Each number is 200 + 20 x the weight over its row's rms, rounded and kept within 0 to 999. Layers, rows and columns count from 0. The size before them is the row's rms in percent of the matrix's.

# layer 11 MLP down (transposed), 1536x384, rms 0.0829, rows 797-833, columns 96-191
104,164,191,178,199,220,180,227,200,212,180,176,202,203,163,200,197,198,194,201,223,234,186,173,172,205,147,170,196,228,213,172,214,183,225,218,210,183,159,218,223,211,263,206,201,194,187,198,220,204,162,198,200,232,206,226,197,217,166,189,184,221,212,224,231,216,191,174,179,211,208,193,195,184,191,238,208,211,199,213,192,179,155,213,196,211,232,203,202,213,192,195,229,180,208,194,163
100,199,170,186,216,202,160,213,202,172,192,196,213,183,193,192,213,206,201,199,185,212,194,192,236,209,220,203,208,200,207,198,187,164,179,219,206,204,198,197,189,197,189,181,192,185,202,187,232,169,169,215,218,176,187,189,174,189,221,199,181,216,218,191,188,214,193,205,201,199,213,221,228,183,177,211,229,178,205,222,225,252,233,212,224,195,224,179,222,212,233,149,200,186,209,196,184
100,214,229,187,188,175,218,208,195,224,207,222,181,253,222,183,203,198,190,201,228,179,206,221,229,211,177,232,202,166,198,206,173,193,189,168,204,178,192,202,217,208,168,227,188,196,190,202,205,231,178,207,238,190,204,201,225,195,201,179,185,199,219,205,162,164,250,227,188,157,217,253,211,214,203,182,198,193,190,218,198,173,196,205,193,214,201,207,222,247,206,226,231,182,169,177,189
098,213,215,180,191,195,203,187,203,183,207,222,229,166,171,192,208,188,208,194,176,173,223,175,205,199,197,176,223,193,201,207,212,197,174,220,203,212,172,178,202,185,182,190,171,192,225,192,209,211,168,196,215,181,190,144,186,216,220,201,204,193,201,227,201,185,229,187,208,219,199,187,210,199,211,222,225,190,177,236,160,212,206,193,178,214,160,236,243,210,198,204,201,193,180,192,206
105,187,216,199,198,244,174,203,202,185,194,213,199,170,169,236,224,194,205,196,174,193,182,193,188,212,161,174,164,156,177,193,213,208,203,177,221,202,182,207,165,184,180,205,187,224,213,218,196,218,189,235,212,231,200,219,187,206,176,187,205,197,172,227,207,170,151,166,212,187,209,216,194,189,194,225,213,198,188,207,204,192,186,208,199,210,172,177,164,200,188,218,237,199,215,174,200
104,212,212,195,189,173,200,201,176,208,192,181,209,178,192,214,186,195,183,218,197,187,208,223,214,192,215,220,228,218,201,219,156,214,178,183,247,198,206,185,184,201,204,207,207,212,169,161,214,170,219,186,206,161,176,203,161,225,178,196,187,227,179,192,218,203,223,208,206,180,239,217,211,188,185,202,191,237,166,226,160,200,199,205,186,188,223,218,234,227,183,242,172,192,203,195,178
100,200,174,191,227,235,194,180,219,218,162,191,159,213,205,195,186,232,170,216,189,222,228,221,192,220,187,203,211,201,218,204,229,231,208,213,172,209,196,183,167,187,199,194,156,211,190,240,223,204,197,174,209,194,188,216,236,209,182,202,179,210,170,163,173,219,232,184,199,212,221,223,221,210,199,222,179,182,164,185,177,189,177,166,263,220,200,188,219,193,206,205,208,213,225,232,199
099,177,202,219,198,191,209,202,175,214,229,202,180,191,202,210,194,221,189,170,228,218,200,192,175,204,231,208,206,206,193,235,191,203,191,189,225,211,220,180,209,206,201,191,186,203,201,223,189,206,192,222,218,207,235,207,174,221,201,208,194,208,191,185,234,201,200,201,197,195,207,199,224,209,193,211,194,179,240,189,173,194,177,207,200,224,214,193,189,207,174,208,187,209,229,250,212
099,214,192,197,223,235,187,173,217,211,228,191,199,205,185,205,178,162,208,191,211,214,186,194,208,233,191,180,192,174,195,204,212,209,222,179,217,200,201,201,190,225,176,208,185,213,213,210,236,175,215,214,185,179,222,204,201,192,256,196,200,218,204,188,207,199,217,220,201,205,157,223,202,171,234,198,229,180,202,208,209,227,189,208,201,239,208,200,212,169,228,228,178,205,178,185,199
107,221,216,203,211,204,187,197,193,171,204,184,209,210,205,210,238,201,203,191,180,235,199,215,238,197,195,219,226,223,179,212,228,206,199,246,148,181,219,201,189,181,198,202,207,187,171,242,198,193,230,185,201,184,212,209,209,193,234,227,223,208,201,223,196,226,214,213,192,210,212,242,190,230,210,219,209,196,186,214,235,135,184,211,206,213,212,190,218,207,186,207,209,199,245,209,203
093,212,189,187,178,222,162,178,178,203,182,204,213,157,213,234,216,188,208,208,192,201,183,212,162,171,182,203,209,148,205,223,190,178,212,174,225,182,163,222,201,191,178,212,207,182,191,206,146,227,213,220,214,199,175,218,194,183,198,176,200,191,186,198,190,226,209,148,209,189,178,194,175,223,197,221,192,214,205,175,200,208,222,226,207,213,195,191,201,204,199,180,234,186,212,210,178
099,192,242,211,214,189,203,204,224,185,158,209,212,176,231,208,194,183,174,207,186,174,189,163,217,212,203,215,202,178,198,201,204,226,188,214,217,178,222,237,266,229,204,237,196,212,198,220,212,197,183,189,221,182,181,186,215,220,201,208,156,215,233,181,164,229,185,170,222,202,245,177,192,208,199,224,221,244,184,202,182,204,195,191,231,197,229,166,190,178,227,217,210,188,206,213,199
102,210,201,191,205,195,220,226,188,170,160,230,191,214,178,212,188,193,214,178,197,197,165,210,196,188,178,201,184,233,216,243,175,204,186,174,178,220,194,219,202,201,179,216,218,204,207,200,191,184,186,217,174,148,233,237,187,196,183,212,148,205,214,150,169,171,222,201,191,174,214,187,210,192,176,197,202,206,210,218,175,187,152,221,176,190,212,175,196,168,229,212,181,200,204,197,187
098,227,245,183,172,185,180,181,177,178,202,194,191,203,185,165,208,193,237,209,224,178,233,163,205,231,213,178,209,211,191,239,210,200,206,204,202,239,216,200,197,174,189,210,219,204,182,223,195,220,175,208,184,204,209,178,229,171,199,184,197,211,186,212,205,232,202,200,203,225,195,215,204,207,195,200,204,197,188,210,191,188,199,199,193,217,178,198,220,228,194,228,189,188,198,199,185
103,181,202,168,174,179,184,189,208,188,167,231,187,175,159,217,235,173,203,172,198,189,238,223,212,225,210,209,195,214,181,200,194,208,195,163,221,225,183,214,196,206,213,180,191,192,182,212,198,198,212,239,187,237,153,212,200,214,219,202,180,193,204,179,210,176,204,192,210,191,201,185,194,201,182,185,219,235,238,214,210,194,238,224,190,214,195,155,220,173,198,196,215,186,158,182,168
096,180,198,181,174,194,197,189,182,195,234,217,209,186,212,191,223,207,203,199,194,222,198,205,226,207,222,216,219,174,173,192,190,227,173,187,185,223,200,231,217,184,165,196,199,177,197,195,189,195,205,195,214,172,195,187,204,226,207,209,185,191,199,168,186,179,184,150,178,206,213,203,191,198,190,168,223,215,231,190,200,214,172,193,250,216,216,180,200,182,219,198,226,202,229,221,193
097,160,185,208,230,235,178,164,237,218,214,187,179,198,211,184,165,168,182,198,188,215,185,201,218,204,253,194,196,216,222,235,218,190,201,197,195,165,197,244,205,224,191,160,217,165,217,188,228,193,184,171,231,199,177,157,183,213,234,201,191,230,218,197,187,180,176,206,215,205,170,190,223,235,191,206,221,249,201,198,216,179,194,170,204,211,219,200,210,219,209,211,197,229,219,212,178
101,198,171,196,205,220,200,193,184,199,173,194,190,194,208,158,201,168,180,225,199,200,203,216,202,215,217,240,195,194,191,218,178,215,208,180,209,214,207,222,211,164,192,192,188,226,170,191,228,173,171,208,226,203,175,180,165,171,174,218,170,196,228,179,244,181,212,202,194,203,208,227,161,176,231,219,169,216,182,221,199,221,213,220,197,198,219,194,229,189,147,219,216,208,169,172,164
101,186,221,203,207,215,243,194,169,185,178,220,201,185,195,217,233,182,190,205,195,195,231,225,213,217,212,217,184,183,195,203,186,171,223,211,176,211,155,169,212,171,166,179,184,199,184,204,181,216,175,170,221,198,205,190,191,255,192,199,175,186,198,210,192,202,167,219,184,229,198,221,212,178,200,204,187,221,220,178,183,243,206,205,171,210,206,174,178,176,217,197,214,218,194,188,232
100,228,214,207,211,191,191,209,192,201,177,210,190,204,194,190,138,192,217,174,156,212,197,202,219,194,207,200,207,196,203,235,204,178,181,194,146,196,212,226,182,204,192,190,170,194,217,211,196,196,228,188,219,207,215,228,225,200,195,169,203,191,173,178,188,216,209,193,207,177,211,221,201,196,214,215,190,222,207,186,221,206,183,194,222,158,172,217,234,170,188,210,214,227,201,190,213
095,194,199,220,230,210,188,208,215,188,190,231,152,201,213,172,207,194,167,209,184,192,211,203,213,187,181,190,200,186,208,196,200,169,217,185,197,199,180,183,208,185,205,186,174,219,197,180,181,203,177,192,183,200,187,234,214,209,215,203,229,200,195,203,173,173,210,199,194,189,208,195,209,187,168,236,218,167,210,181,207,175,238,208,200,214,182,211,212,193,214,195,198,190,218,167,220
097,223,184,213,233,217,200,211,210,147,230,175,187,202,174,199,203,217,168,224,189,174,201,191,223,228,199,217,207,197,209,175,204,182,235,215,154,178,207,193,218,210,154,160,232,208,193,207,232,177,215,217,224,194,183,213,201,169,219,213,223,218,205,180,162,168,207,232,195,220,201,204,185,243,191,202,181,189,210,187,177,224,205,199,220,173,185,235,200,241,181,189,251,243,214,184,190
099,189,218,230,198,225,219,176,193,233,237,196,232,203,179,203,186,188,185,177,206,196,189,200,160,233,175,226,204,183,183,194,176,199,179,170,174,212,221,176,211,186,148,193,194,197,227,179,184,212,190,198,196,213,191,185,194,195,227,195,192,187,184,184,230,193,208,201,188,203,187,202,185,197,185,165,208,181,176,230,224,219,214,181,205,186,226,212,188,224,213,179,211,210,198,226,182
098,213,195,180,180,243,223,212,182,176,184,225,196,174,191,181,194,189,178,221,184,201,206,174,210,214,163,171,191,200,194,247,172,222,219,177,180,205,156,206,212,208,190,167,187,179,181,174,197,211,233,192,212,230,176,227,209,235,178,174,214,220,196,181,214,173,167,171,180,163,221,198,201,211,189,193,165,235,225,155,226,190,181,167,183,183,193,187,189,202,191,229,225,189,229,187,177
100,172,225,194,227,179,207,215,192,205,182,227,223,227,177,193,179,196,201,226,180,200,203,195,194,225,173,203,219,229,174,233,173,194,198,181,214,198,176,206,237,189,160,201,247,201,205,203,204,228,162,232,184,193,193,208,173,182,210,210,190,226,196,233,196,214,205,186,208,177,181,193,204,238,203,196,194,190,188,227,184,222,251,198,186,198,219,224,227,206,231,178,192,206,168,176,201
102,230,197,172,189,231,213,164,204,187,196,172,196,167,225,193,189,203,211,216,188,205,213,178,184,189,167,180,200,191,168,188,191,222,203,192,168,209,223,186,187,199,204,202,187,202,184,209,243,229,205,169,211,161,183,176,203,209,229,185,214,215,191,206,194,206,171,197,193,182,211,182,222,177,196,225,191,222,192,168,224,214,180,204,208,177,210,159,230,180,200,198,198,170,186,171,192
106,215,164,231,176,201,179,183,213,232,191,167,238,187,170,212,185,207,183,212,187,212,209,214,196,211,186,231,217,192,198,238,212,218,186,155,187,192,199,215,177,216,190,171,184,189,201,205,171,240,225,150,170,218,161,202,175,205,185,182,212,210,183,172,207,226,224,209,212,211,232,207,182,206,172,188,192,193,230,189,224,161,246,189,174,199,213,230,211,204,201,197,193,236,204,201,232
102,195,198,190,201,220,179,219,187,162,171,195,215,210,218,196,200,218,167,206,165,205,210,198,155,199,181,196,185,217,218,218,210,190,206,203,196,199,158,227,189,191,234,194,139,180,193,219,212,168,214,210,203,208,175,219,215,208,162,192,229,205,201,191,221,195,177,186,162,185,180,154,211,209,214,203,175,206,218,205,187,220,207,195,229,199,193,171,222,202,204,230,210,217,187,181,205
103,207,167,194,200,181,188,201,189,154,217,179,211,190,179,216,183,205,158,206,214,184,193,239,227,234,180,194,213,184,222,209,205,222,147,203,228,195,199,204,228,168,227,196,219,215,211,185,188,190,214,203,189,192,199,190,222,241,195,181,221,196,208,206,178,197,169,201,174,239,205,179,222,214,227,222,161,158,202,168,167,165,198,189,218,208,220,215,195,214,227,184,168,238,144,165,210
100,200,195,211,203,190,189,160,207,172,198,200,199,189,211,216,151,213,214,179,189,194,200,195,182,192,203,164,212,170,198,208,207,159,168,196,221,228,177,218,221,215,209,179,215,194,181,184,186,202,183,183,192,210,201,226,203,189,156,200,196,211,188,171,178,159,208,177,212,209,205,210,167,236,249,191,200,225,197,175,202,223,215,218,233,197,203,204,187,245,204,227,214,202,175,228,198
095,263,204,184,234,214,214,219,224,217,165,202,220,184,220,211,188,198,198,178,173,204,219,200,203,192,202,171,178,203,154,228,209,178,203,237,204,183,181,162,163,210,161,194,221,217,222,201,237,195,185,204,210,182,191,206,215,230,229,220,187,233,199,209,171,202,223,213,237,199,203,148,194,170,202,202,198,197,199,173,201,170,198,200,201,220,208,207,178,202,221,178,194,187,203,200,201
102,214,201,198,245,168,176,216,208,210,223,221,193,175,187,200,215,202,180,235,219,206,199,178,206,215,239,165,223,182,210,216,193,217,192,196,157,189,201,193,181,208,221,189,222,191,188,212,223,191,196,213,188,219,190,177,193,196,185,177,193,201,211,198,219,156,233,202,184,181,222,194,191,226,197,202,202,194,173,237,204,225,192,224,213,203,183,199,162,235,234,232,187,225,201,193,223
102,199,189,184,216,231,203,235,210,207,199,161,187,188,195,165,192,195,206,187,189,208,183,194,207,229,202,189,169,220,215,243,166,184,177,172,219,200,196,216,206,198,184,155,188,191,223,172,172,201,171,217,182,231,226,178,204,189,187,175,191,190,224,192,189,184,180,206,213,192,195,198,204,220,248,211,213,157,194,208,217,218,229,171,223,242,170,202,191,218,216,225,205,204,163,198,211
096,193,219,188,193,202,219,220,231,203,214,201,214,192,242,197,192,216,199,188,216,197,184,189,215,225,218,215,201,219,220,224,207,172,204,211,184,196,208,216,190,196,185,207,203,175,205,211,190,166,224,225,194,184,202,169,233,184,210,231,197,179,215,173,220,161,175,204,195,178,182,211,232,190,206,201,160,184,205,181,191,248,208,217,175,177,166,174,184,235,212,198,189,203,226,197,199
101,182,243,163,185,192,225,201,219,212,209,198,223,201,235,220,259,206,214,216,208,211,214,190,207,177,186,209,221,187,174,183,186,212,203,214,208,204,215,186,196,183,215,204,195,196,234,206,155,198,212,197,200,195,192,187,196,223,210,206,205,207,200,210,185,200,219,233,216,198,189,223,241,222,231,184,204,202,215,187,172,187,211,171,190,220,207,199,215,212,195,209,202,208,210,177,162
101,208,176,173,200,193,207,188,173,211,169,168,180,194,195,179,170,189,175,213,212,178,174,202,193,195,184,164,171,169,178,199,193,218,203,211,223,164,193,198,212,180,215,231,206,192,191,179,209,207,234,206,222,206,241,183,233,189,206,228,193,191,220,184,183,205,231,192,229,200,203,190,210,169,202,170,192,236,175,176,169,216,204,182,170,203,167,156,202,180,210,216,223,200,214,166,160
097,191,191,190,206,207,181,203,179,176,193,209,195,192,225,185,187,189,196,204,183,188,217,205,224,200,202,213,216,197,161,191,211,206,195,169,188,244,231,194,170,220,221,173,187,189,200,186,212,204,182,209,171,198,193,182,207,219,230,198,210,212,181,211,192,206,230,174,167,168,184,160,203,200,227,203,210,221,180,201,176,192,216,195,221,165,207,205,170,217,206,181,176,207,208,217,239
# layer 11 MLP up, 1536x384, rms 0.0524, rows 798-833, columns 96-191
098,199,231,206,203,199,157,199,174,190,252,226,197,187,163,194,172,179,186,214,175,204,180,206,184,222,165,233,210,180,182,202,181,182,207,189,199,163,191,181,189,201,232,203,190,205,193,206,183,195,214,194,195,226,191,211,184,206,212,197,188,192,207,220,211,199,182,209,233,211,196,212,209,219,188,176,247,178,156,193,209,198,198,209,170,195,181,241,160,205,184,196,219,177,179,173,211
092,177,223,238,204,222,209,194,223,170,185,230,206,188,212,219,201,177,172,199,198,189,180,197,166,198,174,204,157,196,204,167,205,202,181,219,202,231,194,195,201,219,211,187,186,211,205,195,222,198,211,185,198,163,173,190,190,183,211,212,186,187,178,194,175,192,205,207,207,207,210,168,217,217,218,218,239,182,197,221,238,201,180,182,249,209,176,189,204,162,173,207,172,172,221,223,233
096,165,207,181,177,197,189,202,196,212,173,206,200,191,195,173,192,205,218,201,197,198,182,194,196,189,206,213,175,208,198,227,178,202,245,175,236,180,210,249,202,202,195,224,192,214,179,179,159,200,227,220,207,193,199,203,187,181,191,200,193,162,223,221,187,214,176,214,183,203,199,193,221,206,181,199,183,186,235,180,186,170,177,239,193,198,167,195,162,239,208,194,201,173,170,189,201
102,219,175,212,210,202,185,171,225,192,224,201,217,231,217,195,208,189,219,198,199,198,181,211,196,201,175,185,189,201,183,220,223,198,235,219,210,214,206,211,249,189,172,185,224,217,165,213,188,188,199,195,236,199,177,202,209,193,216,214,201,193,173,194,211,180,220,181,219,157,209,206,182,195,195,197,199,201,224,197,215,241,170,177,213,224,190,158,165,226,173,246,207,200,219,192,176
103,225,187,240,239,182,156,209,200,164,190,167,193,215,191,193,202,192,197,187,191,183,178,193,219,184,197,168,190,185,190,184,205,182,235,191,152,200,213,180,230,193,175,194,169,200,203,210,193,222,202,190,216,216,200,226,218,162,188,228,211,180,213,198,212,218,205,217,187,176,199,177,197,203,179,209,179,214,223,193,220,232,184,199,208,182,207,205,208,189,241,219,211,194,233,236,199
100,203,219,197,180,209,224,207,176,214,217,226,179,190,205,208,167,195,199,232,179,200,194,220,211,195,176,215,208,191,195,207,207,185,212,197,230,195,226,213,200,230,210,198,216,200,206,188,213,221,208,199,191,209,182,223,179,191,230,196,214,217,218,194,200,200,159,179,210,196,238,202,191,218,200,162,219,190,203,180,225,186,229,206,236,191,219,217,208,206,175,194,204,189,195,187,226
101,205,214,153,183,205,207,205,178,206,193,208,183,200,174,177,174,209,203,237,174,203,195,199,183,191,214,187,198,175,213,232,183,209,220,205,217,201,202,190,189,210,252,222,222,206,188,214,207,199,187,223,259,214,196,138,198,214,220,208,189,217,212,202,157,177,226,215,180,202,228,178,173,239,195,201,210,182,202,212,193,188,193,186,203,173,214,191,172,191,205,224,175,224,196,202,177
097,217,193,211,189,195,206,197,172,191,191,179,233,235,199,199,173,204,167,221,181,192,215,226,185,226,205,164,228,225,227,221,194,198,199,205,223,206,191,221,231,212,238,196,197,225,183,188,213,214,181,191,225,206,226,219,183,211,190,213,196,201,183,190,195,245,206,195,186,194,180,190,165,179,234,160,204,179,175,205,221,183,190,224,185,234,199,195,207,210,169,211,185,204,214,180,189
100,198,229,171,223,174,200,190,203,202,212,218,203,194,209,202,186,232,202,178,157,222,196,195,202,197,209,198,224,185,238,191,219,191,208,239,218,197,213,179,226,192,188,214,177,179,201,213,213,219,228,177,186,188,238,226,201,188,211,194,198,223,192,228,162,207,195,209,200,209,215,184,186,195,190,219,180,179,161,195,226,167,190,208,160,214,203,187,248,170,198,215,188,230,189,199,202
099,238,180,183,176,215,191,206,216,165,178,197,193,186,199,187,192,207,207,229,239,214,227,190,178,163,220,218,203,203,198,152,220,205,197,230,218,198,213,207,181,239,224,207,197,202,193,171,173,205,175,200,173,187,246,234,236,187,203,183,205,204,205,224,190,215,190,180,181,184,207,187,175,220,208,208,198,192,201,225,192,194,168,174,183,193,181,230,196,197,225,202,218,201,210,211,213
101,201,190,183,185,187,227,173,192,190,240,224,186,228,204,216,212,206,197,175,188,206,197,233,200,219,221,206,189,217,225,211,243,200,185,168,170,217,232,173,188,208,229,220,204,200,225,206,195,222,206,187,184,221,221,210,194,200,195,203,223,208,203,152,190,204,179,203,174,195,201,200,196,216,186,191,210,214,228,195,174,218,174,229,206,202,167,194,233,169,199,198,216,210,197,198,224
101,216,181,203,210,193,172,178,193,151,241,210,173,185,201,218,161,207,210,194,251,216,207,217,153,198,177,209,190,178,209,228,232,188,186,171,193,182,235,186,212,200,208,207,217,201,201,193,188,226,211,203,189,229,217,194,198,227,200,249,192,156,176,194,198,217,169,198,201,217,210,180,212,197,189,193,176,182,199,181,223,194,197,210,226,188,207,221,166,228,216,238,182,205,222,217,195
103,227,192,220,224,186,190,185,191,169,196,191,222,213,214,218,231,194,196,169,216,214,240,223,211,177,191,193,222,222,205,205,189,216,228,186,204,182,205,181,200,243,178,200,209,222,185,167,192,216,171,235,205,182,219,216,194,173,203,193,201,190,164,212,203,218,206,187,167,210,188,208,171,221,172,209,219,182,200,217,212,167,175,199,169,211,202,224,184,199,201,168,200,175,177,190,185
100,225,196,225,215,216,187,201,229,206,199,233,203,207,232,209,198,234,191,216,222,224,194,195,224,216,221,199,249,221,241,230,178,240,230,253,171,198,173,204,195,226,170,216,218,153,183,193,192,198,191,208,204,197,204,191,216,210,189,201,185,217,203,209,204,168,208,159,151,213,218,193,170,186,184,210,211,159,226,161,192,198,225,219,174,218,203,236,194,176,196,222,173,212,200,233,186
095,213,194,198,170,164,211,206,202,198,215,165,184,249,179,189,215,189,210,214,190,197,211,205,164,189,226,189,173,186,187,194,178,231,186,226,173,195,231,154,192,215,183,198,216,187,211,173,189,212,207,215,208,203,204,188,196,199,171,221,162,219,215,215,189,210,159,197,204,224,187,186,197,225,192,189,200,191,207,219,175,161,255,224,180,178,215,225,238,225,227,196,231,187,205,248,180
097,196,230,243,187,205,203,229,197,213,173,202,216,173,192,205,189,208,184,208,175,218,174,238,219,212,227,226,176,205,218,190,185,185,214,220,202,210,184,210,201,173,192,223,202,187,229,168,215,224,176,178,202,236,249,191,182,237,211,176,168,220,206,195,189,212,178,206,201,205,184,199,195,196,178,212,231,196,190,192,243,228,234,207,166,178,182,185,158,211,175,201,170,166,191,203,188
101,224,166,169,213,193,192,226,182,202,208,179,208,180,168,222,218,203,149,199,200,230,189,183,186,164,196,197,180,241,193,203,175,132,184,210,183,217,184,215,216,218,182,205,210,214,192,220,251,199,192,196,180,222,245,229,209,166,245,197,198,179,176,212,181,214,197,221,169,236,145,190,221,161,180,188,218,188,200,238,189,188,212,221,214,184,169,237,184,206,175,203,209,238,190,212,180
105,223,232,237,198,207,210,188,195,181,224,197,196,191,206,207,198,244,220,187,197,168,181,240,219,203,236,188,249,173,212,227,181,226,171,201,171,185,232,196,199,185,203,187,206,185,189,214,217,207,188,209,184,221,171,240,190,202,207,188,206,200,165,254,216,218,182,194,203,234,169,189,183,184,182,237,220,233,207,202,221,180,186,184,178,200,178,193,202,205,205,197,162,170,217,207,190
100,225,203,203,191,225,216,203,207,153,219,211,224,224,204,186,220,216,170,191,173,219,198,207,199,205,189,205,188,207,234,183,199,174,176,216,195,197,202,173,229,180,221,182,182,153,207,215,189,193,150,204,218,190,212,186,177,234,186,197,214,186,215,207,180,217,209,214,177,207,196,178,158,222,203,196,196,224,176,175,182,211,185,201,208,202,209,186,197,173,164,223,215,247,182,234,202
097,201,191,215,194,176,229,198,220,222,196,186,218,187,188,188,164,157,203,172,214,194,182,204,194,193,216,198,242,193,185,199,237,228,197,219,186,218,243,213,217,181,212,198,171,196,223,193,216,201,208,213,218,203,201,231,187,225,168,181,182,199,207,195,230,205,208,200,218,187,226,214,174,183,193,166,215,197,236,191,186,222,201,187,200,190,180,191,216,157,182,215,201,167,200,225,148
100,178,225,174,245,198,180,218,201,194,229,189,207,155,184,198,197,176,242,193,201,191,209,198,217,163,201,214,192,208,231,189,193,193,179,205,198,237,183,219,228,204,223,219,211,226,214,199,194,241,185,213,215,188,193,153,209,212,189,194,222,201,235,205,188,221,231,204,214,195,205,178,196,210,191,169,145,178,209,207,177,169,262,219,230,204,159,222,222,211,215,183,199,187,204,199,184
100,171,136,192,200,195,173,222,234,192,169,186,194,179,190,197,192,169,217,185,188,140,190,175,180,199,185,235,199,208,207,187,207,206,195,161,219,207,193,213,205,190,217,253,206,172,194,213,191,187,191,169,170,172,214,226,215,180,170,207,214,176,221,205,186,204,204,249,208,226,173,198,215,172,200,184,221,210,214,218,218,199,188,223,171,244,211,190,209,197,200,188,235,198,208,206,204
106,213,210,179,207,194,207,175,163,231,203,205,191,171,249,209,192,215,197,213,208,179,202,231,176,232,179,204,211,191,192,236,212,230,202,183,222,213,207,215,227,216,168,223,205,202,180,177,184,201,235,205,208,226,230,197,185,210,214,194,220,207,218,227,187,211,207,186,164,202,171,197,186,219,240,185,188,150,200,186,235,203,216,195,204,193,213,220,211,201,193,179,192,217,196,202,220
102,187,216,203,187,209,194,204,219,177,193,204,191,151,191,212,247,235,219,183,232,213,201,229,201,217,215,224,213,175,203,195,199,161,141,154,226,197,203,201,229,193,204,233,189,194,205,208,217,203,156,192,228,210,177,225,195,228,214,191,179,149,193,182,211,179,210,212,175,188,208,222,211,225,195,206,223,196,213,212,195,179,180,213,194,176,228,212,208,223,213,160,217,195,206,217,187
096,169,192,207,199,185,178,201,183,235,220,187,170,191,171,190,189,227,198,208,197,199,199,184,188,173,159,232,234,205,205,166,217,168,193,214,211,219,198,176,192,252,220,201,204,231,225,220,191,175,191,191,209,169,217,191,171,211,233,196,186,174,183,227,197,224,226,212,207,218,197,158,168,213,180,246,218,165,178,217,196,191,214,224,190,207,215,181,216,189,211,177,206,193,180,208,252
110,209,188,212,179,194,214,201,189,212,158,205,227,212,207,205,168,196,215,232,210,190,183,157,218,204,179,226,198,188,202,162,167,207,185,198,168,187,177,219,202,194,176,189,188,163,152,219,191,230,205,199,226,179,188,197,200,233,207,224,192,207,203,178,187,219,200,177,187,202,197,227,189,223,181,217,194,225,196,210,203,213,188,221,208,219,198,222,230,179,182,162,181,195,206,171,214
097,195,191,216,187,205,200,224,194,198,198,185,202,174,206,198,193,241,182,205,166,184,185,214,207,163,199,214,204,187,194,204,160,207,227,190,185,207,210,189,203,214,219,180,213,193,178,226,212,241,176,173,183,175,203,182,205,178,199,218,199,184,191,191,180,202,203,210,173,222,159,225,241,186,208,201,189,188,189,162,181,191,184,176,196,212,199,247,197,170,200,220,198,193,242,224,199
100,195,184,214,178,195,176,198,223,187,250,203,177,179,198,203,200,187,204,212,184,211,155,231,218,171,195,201,226,180,229,191,183,230,226,223,195,196,218,186,221,193,229,233,197,185,225,167,220,206,207,184,224,159,242,210,174,205,197,213,187,212,193,177,195,206,205,235,184,217,182,150,184,175,182,209,218,219,190,192,234,180,198,219,256,203,204,233,192,194,220,205,173,180,189,188,152
101,211,212,196,154,239,220,208,222,203,211,222,169,178,246,182,181,218,153,192,221,214,247,203,213,194,204,189,209,241,210,203,201,239,175,186,194,203,208,190,241,228,214,214,230,176,192,209,232,207,192,181,201,191,183,224,215,240,225,213,211,169,202,198,191,225,201,195,177,171,178,175,212,209,176,230,214,169,224,206,181,205,203,197,217,205,217,194,186,201,225,207,164,181,200,230,181
099,193,195,195,200,208,191,185,197,207,199,232,193,164,233,200,196,190,191,187,187,206,183,203,195,194,183,213,194,187,231,193,161,202,163,172,223,240,229,201,208,190,194,209,218,222,193,181,182,220,199,183,203,203,246,166,194,184,195,209,180,173,200,216,210,195,165,178,190,207,193,185,239,212,201,184,195,205,212,220,172,213,171,231,232,211,170,185,178,186,217,176,164,178,182,206,207
101,207,212,178,182,220,192,176,246,205,187,249,215,239,200,197,212,188,189,205,204,187,223,211,181,199,223,196,198,215,180,202,225,188,214,229,219,219,216,207,191,175,195,204,202,205,221,192,219,195,211,209,190,256,210,213,204,221,181,204,200,175,212,195,183,208,196,191,194,197,191,190,193,166,188,192,211,209,208,208,188,177,214,202,207,211,212,170,190,190,166,153,204,192,213,182,232
102,186,202,212,239,209,206,198,188,196,224,220,222,178,199,201,183,203,213,216,180,215,226,201,191,232,206,216,206,223,213,178,187,200,194,190,186,179,160,181,197,196,181,173,202,191,203,215,204,203,245,182,203,168,241,202,171,166,210,194,197,191,214,187,223,187,234,237,226,212,213,199,222,181,177,224,201,192,205,168,209,206,203,188,222,209,146,175,217,206,177,189,217,171,206,227,253
103,196,239,185,205,202,177,225,179,194,198,188,176,198,185,194,188,208,210,229,190,206,216,207,177,171,196,166,213,163,186,233,202,214,190,237,187,216,188,208,212,193,223,179,217,213,155,221,179,203,196,198,217,240,207,205,171,225,185,237,174,210,215,182,180,230,195,175,222,224,202,189,212,233,199,204,218,223,191,189,188,188,244,192,195,174,212,211,181,237,220,218,190,225,228,203,182
099,201,207,191,209,230,161,223,229,176,206,224,192,242,207,217,194,208,186,183,169,204,224,216,213,189,220,157,178,205,216,177,170,226,211,186,197,185,204,205,198,192,194,176,195,219,186,208,217,232,169,212,175,180,198,195,193,203,208,215,201,222,221,185,209,223,184,217,205,200,227,205,211,189,192,183,176,219,171,165,208,211,178,229,212,171,190,188,223,208,179,222,190,187,217,217,220
098,191,224,197,210,180,217,233,225,176,189,245,208,231,169,190,177,196,207,224,199,183,207,219,197,182,217,169,195,189,223,191,197,207,211,145,180,199,204,159,240,221,192,185,197,221,173,211,189,224,217,185,209,213,190,198,205,229,196,194,205,220,187,213,222,208,186,220,247,181,202,199,196,187,171,221,189,173,233,199,192,212,245,246,207,183,178,189,194,176,205,191,186,210,219,232,195
099,191,228,189,193,198,173,171,178,194,213,225,179,225,197,227,202,226,193,159,195,243,241,187,223,213,218,194,192,194,215,206,165,187,189,199,215,195,175,180,210,204,228,206,213,170,225,180,208,213,203,193,207,238,220,219,234,181,173,190,203,189,215,199,205,207,173,246,208,207,171,231,187,218,198,227,189,198,198,160,159,175,199,210,209,206,174,198,232,213,186,220,215,217,213,212,186